Weights of a small transformer language model: learned positions.
Each number is 200 + 20 x the weight over its row's rms, rounded and kept within 0 to 999. Layers, rows and columns count from 0. The size before them is the row's rms in percent of the matrix's.

# layer 10 MLP down, 64x256, rms 0.291, rows 0-63, columns 64-127
099,186,209,217,215,208,180,192,215,183,181,190,205,184,223,189,232,204,198,210,215,211,192,186,183,195,216,172,187,245,180,192,218,207,194,163,248,231,171,222,257,203,200,202,174,225,153,202,227,236,167,213,192,178,206,215,250,183,174,182,249,175,244,175,184
106,190,206,197,220,218,211,208,220,196,159,176,183,178,181,190,185,212,172,197,190,200,197,219,187,131,177,225,186,184,196,191,184,231,207,209,208,141,240,180,193,200,155,217,209,201,201,168,205,244,244,235,204,228,195,199,212,232,200,206,177,175,190,212,209
100,198,201,195,214,207,207,214,185,208,233,174,199,175,181,205,197,203,208,216,196,228,188,203,221,187,198,245,205,190,188,199,185,175,177,206,216,174,194,204,234,208,196,205,224,219,211,203,199,189,213,192,227,200,237,156,226,200,232,213,208,185,238,183,186
113,176,203,250,181,219,227,184,217,201,192,176,224,199,193,168,227,196,182,192,187,185,193,195,203,176,186,215,201,196,245,191,167,181,177,212,163,206,187,160,201,197,200,196,220,193,172,175,209,190,196,178,175,191,213,205,136,194,210,195,181,115,257,243,191
102,183,179,197,186,207,193,208,191,166,202,217,181,211,181,183,207,204,196,181,143,222,206,189,172,198,189,175,197,187,184,184,194,202,180,214,199,194,218,182,211,211,178,196,220,177,206,190,173,176,209,237,217,214,199,201,196,216,217,206,162,198,191,193,202
094,194,171,208,170,176,230,187,199,203,218,180,191,229,209,222,201,235,227,201,198,193,197,190,202,164,214,203,196,170,205,181,193,208,210,210,207,219,192,185,218,195,177,188,215,191,197,185,208,210,233,244,220,211,174,206,190,185,226,178,192,235,203,196,214
089,244,220,200,162,212,206,220,206,180,211,233,213,211,232,178,163,191,199,178,210,189,238,188,232,221,224,169,196,171,199,188,185,199,228,216,205,186,204,205,173,198,195,211,174,198,219,216,180,196,221,197,185,219,173,193,184,226,214,268,196,204,218,204,215
097,235,176,186,209,210,208,222,220,205,214,202,197,200,215,197,153,238,201,235,204,216,196,194,204,201,183,218,199,242,166,231,190,190,212,209,159,218,179,237,170,205,193,199,191,222,175,230,218,233,201,200,211,177,190,197,225,166,204,173,214,205,188,197,216
105,182,213,170,197,182,205,204,157,167,202,195,182,253,210,186,197,196,189,216,149,196,196,214,215,183,184,187,174,225,161,205,217,199,186,204,219,205,210,235,204,212,131,182,171,206,216,174,197,195,172,182,174,156,194,228,216,211,166,242,199,219,217,201,201
096,203,214,213,236,196,206,214,189,205,185,222,179,194,224,192,205,233,220,200,213,207,203,225,194,179,177,177,187,208,176,195,193,230,229,213,205,172,182,219,160,211,242,219,196,192,188,194,179,199,205,174,220,172,152,217,201,186,189,154,146,184,191,165,201
101,194,207,198,200,194,207,197,222,188,216,190,202,192,177,192,211,192,160,199,257,190,224,167,201,185,194,197,206,187,172,170,205,216,181,180,202,200,214,207,163,173,186,184,165,164,206,212,228,200,181,187,154,212,218,202,174,180,186,208,166,220,191,201,180
087,231,200,200,193,187,198,185,196,186,189,200,190,206,182,186,210,190,207,205,162,243,209,181,218,183,215,223,178,209,196,223,190,208,250,199,212,180,238,186,184,191,199,191,165,212,228,246,217,204,202,166,215,187,246,194,161,195,225,224,204,181,213,231,180
084,189,176,217,145,214,219,219,220,232,213,219,208,203,221,230,178,205,190,184,236,190,230,207,189,209,217,219,191,212,222,187,186,184,188,177,218,201,199,195,215,169,223,191,204,214,180,182,167,177,196,216,238,225,185,158,202,198,189,239,172,186,233,201,181
094,168,202,178,206,225,213,193,194,189,207,214,185,187,192,182,218,147,175,199,196,201,203,192,194,184,225,200,194,234,246,174,153,173,190,186,170,174,190,191,186,208,220,217,229,199,235,209,185,174,186,243,214,189,200,223,204,220,212,181,195,184,187,199,168
095,217,186,222,198,214,195,241,197,260,181,202,225,200,246,226,224,178,211,200,207,194,191,191,217,197,216,167,223,196,190,193,226,198,210,221,214,217,219,231,190,197,176,207,213,233,184,203,212,198,207,188,202,174,198,185,222,217,224,188,212,218,187,203,208
099,209,164,182,196,190,213,205,208,240,182,207,197,204,199,209,151,204,193,190,157,195,154,187,197,206,164,226,219,197,261,213,186,182,172,211,194,163,206,206,183,189,177,181,204,188,168,214,217,183,198,247,186,206,204,203,229,197,202,181,209,217,240,192,192
095,215,195,217,194,198,211,177,207,210,186,202,227,205,193,187,179,221,198,176,217,176,185,196,205,189,205,164,231,215,193,210,219,218,178,219,227,207,191,176,207,202,232,182,244,229,209,186,193,261,227,192,191,224,204,176,173,220,197,169,186,185,165,201,183
107,236,226,194,201,190,195,232,196,200,196,206,194,198,207,227,150,186,217,234,157,188,168,227,173,235,194,237,178,214,186,228,198,213,207,219,195,209,191,232,166,194,229,220,183,237,208,199,219,214,194,190,174,202,211,237,191,199,196,228,244,228,182,188,225
121,209,198,188,234,199,193,209,216,202,193,204,185,191,186,206,172,177,182,241,196,176,219,189,210,200,187,221,188,193,161,200,174,236,211,159,184,207,198,191,203,176,190,236,217,221,205,208,195,176,191,193,204,226,214,220,232,202,202,179,209,218,209,202,163
096,199,212,188,201,149,190,169,172,159,214,179,195,237,221,168,213,215,182,218,204,215,224,212,198,215,233,197,228,181,213,191,219,172,196,192,188,188,181,233,197,244,222,172,225,219,193,232,205,182,225,220,164,219,206,203,211,189,202,183,250,191,181,202,188
095,201,213,199,203,196,182,236,187,218,215,192,169,227,195,186,193,207,223,188,154,224,195,234,173,212,239,212,198,200,194,192,204,219,200,178,195,215,202,171,212,195,183,229,240,200,190,200,170,210,157,191,182,197,218,189,194,186,221,214,189,189,179,200,225
104,189,196,211,221,202,208,205,201,238,234,218,220,170,172,220,216,184,188,217,143,214,241,203,208,258,184,197,202,166,185,235,205,225,204,203,203,251,211,190,196,230,178,175,194,220,183,212,172,195,178,176,212,180,244,240,171,202,211,204,213,201,204,203,188
117,195,199,205,199,205,171,204,196,190,210,206,218,209,200,185,217,186,215,188,204,206,199,203,190,225,169,162,220,182,197,210,214,221,175,194,205,183,194,189,205,190,240,203,169,209,194,174,207,224,208,224,189,202,185,177,189,202,183,186,212,202,177,157,223
088,233,189,241,213,150,220,203,208,194,216,223,204,227,171,189,240,196,231,216,215,183,197,224,215,201,215,194,180,246,208,200,207,213,209,198,214,201,249,203,236,229,184,177,197,168,191,171,181,236,203,178,213,190,204,205,185,215,171,178,183,214,148,210,201
091,210,186,173,231,195,243,216,229,232,206,216,226,205,223,223,201,193,194,223,194,168,187,210,208,200,248,236,221,172,155,214,200,192,208,222,197,217,212,227,199,230,199,184,216,269,197,198,205,172,217,188,191,189,216,233,219,215,192,152,213,225,224,191,204
093,200,186,204,191,230,161,202,192,177,208,188,186,186,188,199,229,168,184,183,152,212,244,224,173,221,206,204,215,219,225,171,207,215,214,183,208,146,173,207,191,226,223,195,194,213,202,202,215,169,215,180,195,207,186,147,215,205,189,137,212,200,188,192,232
094,164,205,195,249,209,211,219,194,205,205,212,201,182,208,202,183,168,198,176,166,201,188,231,161,193,165,200,191,207,223,197,210,183,178,181,236,135,188,199,200,166,225,215,200,185,196,218,165,201,204,204,191,192,164,214,206,208,166,226,175,201,243,208,205
093,180,211,181,199,197,189,202,202,170,187,239,181,207,209,206,218,209,165,227,148,214,196,214,211,164,203,203,200,203,161,201,194,220,203,182,165,201,207,188,218,201,201,190,195,140,205,213,162,173,234,206,247,204,173,210,187,177,212,186,220,186,188,186,233
097,159,174,195,213,234,187,184,184,181,205,188,202,210,181,153,199,210,212,158,235,170,179,189,201,226,164,148,173,166,223,197,230,189,184,201,215,255,192,205,236,199,182,201,189,199,205,171,223,234,200,159,176,182,200,189,219,192,204,213,200,220,196,221,230
096,220,189,166,188,194,220,160,182,214,210,196,217,208,200,245,211,205,174,187,179,186,197,193,179,234,228,203,214,230,227,196,207,209,197,170,175,223,206,206,168,255,167,203,244,214,209,203,237,198,189,233,201,236,168,218,215,192,187,164,204,179,170,233,175
091,219,171,177,181,209,169,222,174,179,221,203,205,189,181,204,174,207,226,209,214,227,215,212,211,185,225,182,214,155,216,194,207,203,207,183,178,215,175,178,239,234,176,220,177,214,181,201,239,208,219,241,189,217,220,199,207,199,209,221,211,198,200,207,202
090,210,205,172,240,182,193,190,167,176,158,204,196,214,213,218,170,230,245,200,228,188,219,203,208,198,165,194,203,160,179,204,201,166,241,217,203,209,191,244,197,214,238,200,189,179,226,187,181,223,204,201,177,216,179,174,193,188,197,166,161,224,178,190,239
097,205,215,194,199,209,198,216,211,170,194,197,177,150,172,221,214,194,207,198,220,196,177,205,216,204,215,186,206,186,203,204,183,178,195,188,178,190,216,242,205,186,215,205,209,152,237,233,206,213,219,241,197,199,203,172,218,209,190,204,210,187,235,185,208
116,204,205,268,193,229,209,197,152,192,192,194,199,229,238,206,163,237,246,171,234,180,225,198,174,202,194,206,218,225,180,209,190,189,193,191,220,208,180,180,207,201,202,189,191,189,199,197,227,221,171,207,203,187,213,172,183,178,201,212,199,199,208,199,207
097,191,221,188,207,161,227,198,215,158,218,192,230,185,197,209,204,177,218,207,232,192,192,181,232,229,202,154,210,171,181,180,180,213,187,206,204,159,192,197,195,168,192,211,208,199,196,258,172,192,187,183,184,172,153,207,172,185,206,241,201,234,240,186,181
115,205,178,249,185,210,172,172,182,209,168,178,206,222,207,225,195,184,212,188,190,219,221,212,182,218,246,202,203,202,212,177,178,198,193,212,195,194,213,215,190,186,208,208,207,180,218,235,194,198,180,191,203,214,199,181,185,204,185,199,195,205,235,212,184
092,238,238,208,212,204,206,194,217,179,219,206,215,192,167,194,175,166,177,194,147,199,205,172,215,231,182,171,187,205,168,215,206,189,207,209,180,218,238,227,169,201,191,201,217,209,196,161,238,206,199,220,215,211,202,222,189,223,213,168,224,199,193,215,200
092,194,205,237,209,215,215,195,189,220,208,171,211,205,177,203,230,192,199,217,272,224,215,189,209,177,205,209,199,188,246,195,192,208,195,174,166,175,204,200,187,185,260,233,197,202,209,208,235,187,205,186,183,166,191,199,212,173,187,199,218,199,184,214,229
110,191,167,217,206,219,187,222,189,221,197,205,168,208,216,207,210,214,182,229,218,216,212,206,194,200,211,224,172,152,219,173,244,187,212,174,232,196,202,174,209,169,213,232,229,213,217,201,161,181,193,173,217,182,200,174,202,206,230,193,167,192,218,184,188
100,226,188,171,182,165,206,195,213,206,198,213,216,182,192,201,218,213,214,223,163,224,188,229,193,234,192,204,209,188,173,214,184,196,187,218,200,229,211,217,196,198,224,163,186,197,226,190,196,216,237,183,237,219,229,200,207,213,226,220,211,182,186,210,174
088,218,170,168,188,219,174,196,201,177,203,218,188,203,184,171,225,200,260,225,171,180,184,222,207,206,190,248,191,170,220,219,212,209,165,216,197,200,190,168,252,210,222,196,200,188,195,148,254,190,165,222,246,196,224,227,202,224,206,167,224,201,220,204,195
108,185,182,175,194,221,223,218,217,193,192,188,198,198,220,211,205,216,205,211,219,169,202,199,202,197,217,227,201,204,190,200,210,175,201,198,224,201,213,185,195,179,208,226,186,209,164,175,194,174,188,208,186,213,225,188,229,213,205,203,190,175,167,197,202
095,215,202,243,200,177,182,211,185,222,193,186,239,203,223,186,199,186,184,232,190,229,205,189,219,189,169,214,204,214,196,229,196,212,191,210,219,201,199,200,149,200,202,209,179,165,199,173,237,174,191,181,194,189,224,222,180,193,183,180,194,211,208,194,215
103,192,199,191,187,182,209,160,188,210,225,184,182,225,155,206,216,197,198,198,229,190,175,173,240,156,203,170,204,212,197,197,178,164,220,210,169,234,175,208,227,204,214,221,212,207,200,191,222,202,203,214,225,198,191,221,177,175,218,186,229,206,221,223,212
104,201,192,191,189,211,171,188,208,163,222,188,212,195,179,211,194,210,195,207,223,217,232,184,178,180,234,205,190,234,179,142,193,215,195,161,198,150,196,202,178,202,190,198,211,188,172,193,183,185,210,196,195,195,178,214,213,192,198,204,201,202,165,185,183
092,228,202,148,185,216,178,206,231,239,212,221,168,162,200,216,172,180,176,191,154,195,181,204,202,210,168,221,199,185,188,202,199,219,237,177,201,195,200,197,227,195,224,181,198,189,228,190,209,197,179,209,215,199,182,201,198,198,188,207,158,209,219,188,230
092,195,218,188,195,217,166,190,185,201,185,182,193,212,219,170,181,231,210,182,221,186,167,199,189,202,199,263,196,205,209,227,222,215,200,219,171,223,195,204,194,218,169,179,225,182,220,166,231,205,204,233,178,173,210,191,207,186,158,194,174,199,184,199,196
096,219,154,211,194,183,240,222,191,210,190,221,189,187,227,212,183,218,205,213,202,216,217,214,242,227,205,226,219,219,217,236,222,197,208,188,219,181,228,192,189,181,179,198,193,233,206,195,198,202,213,166,206,198,218,194,187,230,230,173,195,200,201,214,210
113,203,200,199,214,186,214,210,185,273,204,195,222,201,203,196,209,191,203,219,189,177,203,201,210,254,180,207,191,229,207,202,199,210,220,189,193,194,222,195,220,151,179,212,175,259,193,219,220,184,191,151,196,193,202,193,207,178,214,194,236,180,186,217,220
103,193,206,220,210,189,220,183,225,254,200,203,192,185,155,238,187,199,189,205,206,200,166,212,219,189,188,189,186,243,226,198,211,173,179,187,176,195,226,195,203,181,228,175,206,204,205,195,188,172,226,209,170,251,172,204,202,218,229,248,185,201,213,195,223
105,199,232,179,204,184,213,199,198,163,190,200,150,198,151,177,170,193,195,201,208,192,185,211,213,190,220,171,174,200,188,218,188,197,228,211,181,208,187,203,182,174,200,209,164,188,195,207,168,237,195,191,213,215,233,205,203,183,199,198,210,186,177,185,182
106,201,235,179,199,190,162,179,214,205,213,228,191,190,147,206,210,201,201,202,195,211,216,195,198,213,193,181,218,168,186,224,213,235,184,196,196,194,191,175,196,209,220,194,182,185,213,184,178,200,202,180,214,193,203,220,177,179,177,246,208,198,211,193,195
099,226,200,191,174,200,183,192,215,224,204,237,201,199,234,221,218,215,179,184,222,228,181,177,211,185,216,177,220,198,169,209,180,210,223,179,212,270,214,206,171,187,233,192,185,210,218,224,174,187,209,204,195,219,186,193,188,185,193,220,203,207,182,217,186
093,190,210,171,194,199,202,248,197,204,170,179,204,202,220,189,190,230,205,180,218,199,177,219,163,142,228,211,177,151,202,209,174,188,230,191,192,225,197,183,206,209,165,204,190,200,181,240,178,229,218,202,209,206,215,201,201,176,195,186,221,223,209,202,212
114,170,190,231,203,214,217,210,210,183,197,175,218,206,244,155,196,153,206,171,192,180,205,204,203,206,224,190,163,206,190,173,195,219,176,176,194,174,182,193,237,204,162,207,193,162,179,203,201,186,199,190,176,205,186,215,209,181,160,256,211,196,170,190,209
090,178,199,195,222,182,191,214,184,217,188,207,216,185,184,199,233,200,178,211,176,217,210,204,195,193,221,239,210,204,208,190,245,232,173,203,220,203,208,195,176,203,175,207,252,189,182,215,194,188,182,220,198,188,186,215,216,205,195,204,209,197,169,186,203
098,148,227,187,203,199,209,159,186,217,192,185,191,168,183,196,233,206,183,185,202,194,211,165,230,159,152,225,224,216,224,215,204,189,139,226,196,181,193,185,202,231,161,185,219,204,220,195,204,158,191,227,195,187,220,226,190,190,217,243,176,205,202,180,181
095,175,204,248,171,179,222,187,240,202,193,198,182,163,193,221,194,176,207,193,181,186,193,175,196,183,175,226,236,221,193,213,199,195,208,227,209,212,209,195,201,178,166,178,197,209,193,202,204,161,195,193,204,173,190,227,182,210,183,176,178,210,208,224,192
102,204,217,198,228,241,196,219,203,189,212,199,200,206,237,183,205,212,194,176,209,186,188,175,184,192,221,208,187,213,217,217,205,184,226,195,180,232,168,189,180,217,205,204,204,201,177,145,198,224,217,163,195,213,233,176,237,225,200,239,247,203,187,208,190
104,203,198,206,184,180,207,206,211,180,193,222,192,193,212,174,228,214,213,203,247,199,221,210,228,213,198,205,186,190,182,164,195,176,190,225,208,156,193,196,202,208,222,187,205,180,202,211,187,183,196,148,185,197,179,233,179,208,230,159,177,187,179,188,201
098,224,186,200,228,197,228,190,150,175,177,208,223,228,192,213,246,200,205,186,240,192,184,183,184,242,197,183,204,216,201,183,242,186,211,207,204,210,165,199,180,230,240,222,195,177,201,243,203,198,149,213,214,178,182,202,213,184,189,187,202,238,172,203,200
101,188,223,191,188,175,178,185,215,212,196,213,229,205,230,195,206,210,184,168,205,198,203,174,182,186,197,169,251,196,212,195,177,171,194,212,227,197,180,198,246,195,165,158,222,209,231,176,189,214,190,186,199,228,230,178,197,206,197,214,189,214,227,201,157
089,214,226,212,167,179,202,191,208,197,199,185,231,224,236,192,181,181,188,182,195,195,177,224,220,199,145,185,192,189,217,209,199,202,222,210,236,237,229,193,212,195,207,175,151,175,192,190,189,192,230,223,213,220,207,171,203,211,193,227,183,231,216,202,221
137,192,218,191,175,216,173,181,228,192,207,199,174,202,177,209,207,207,222,213,249,205,203,227,162,207,197,179,174,182,199,198,211,190,226,231,208,208,178,219,196,195,214,233,193,187,194,200,192,221,185,195,233,212,191,184,214,239,193,197,190,185,191,212,186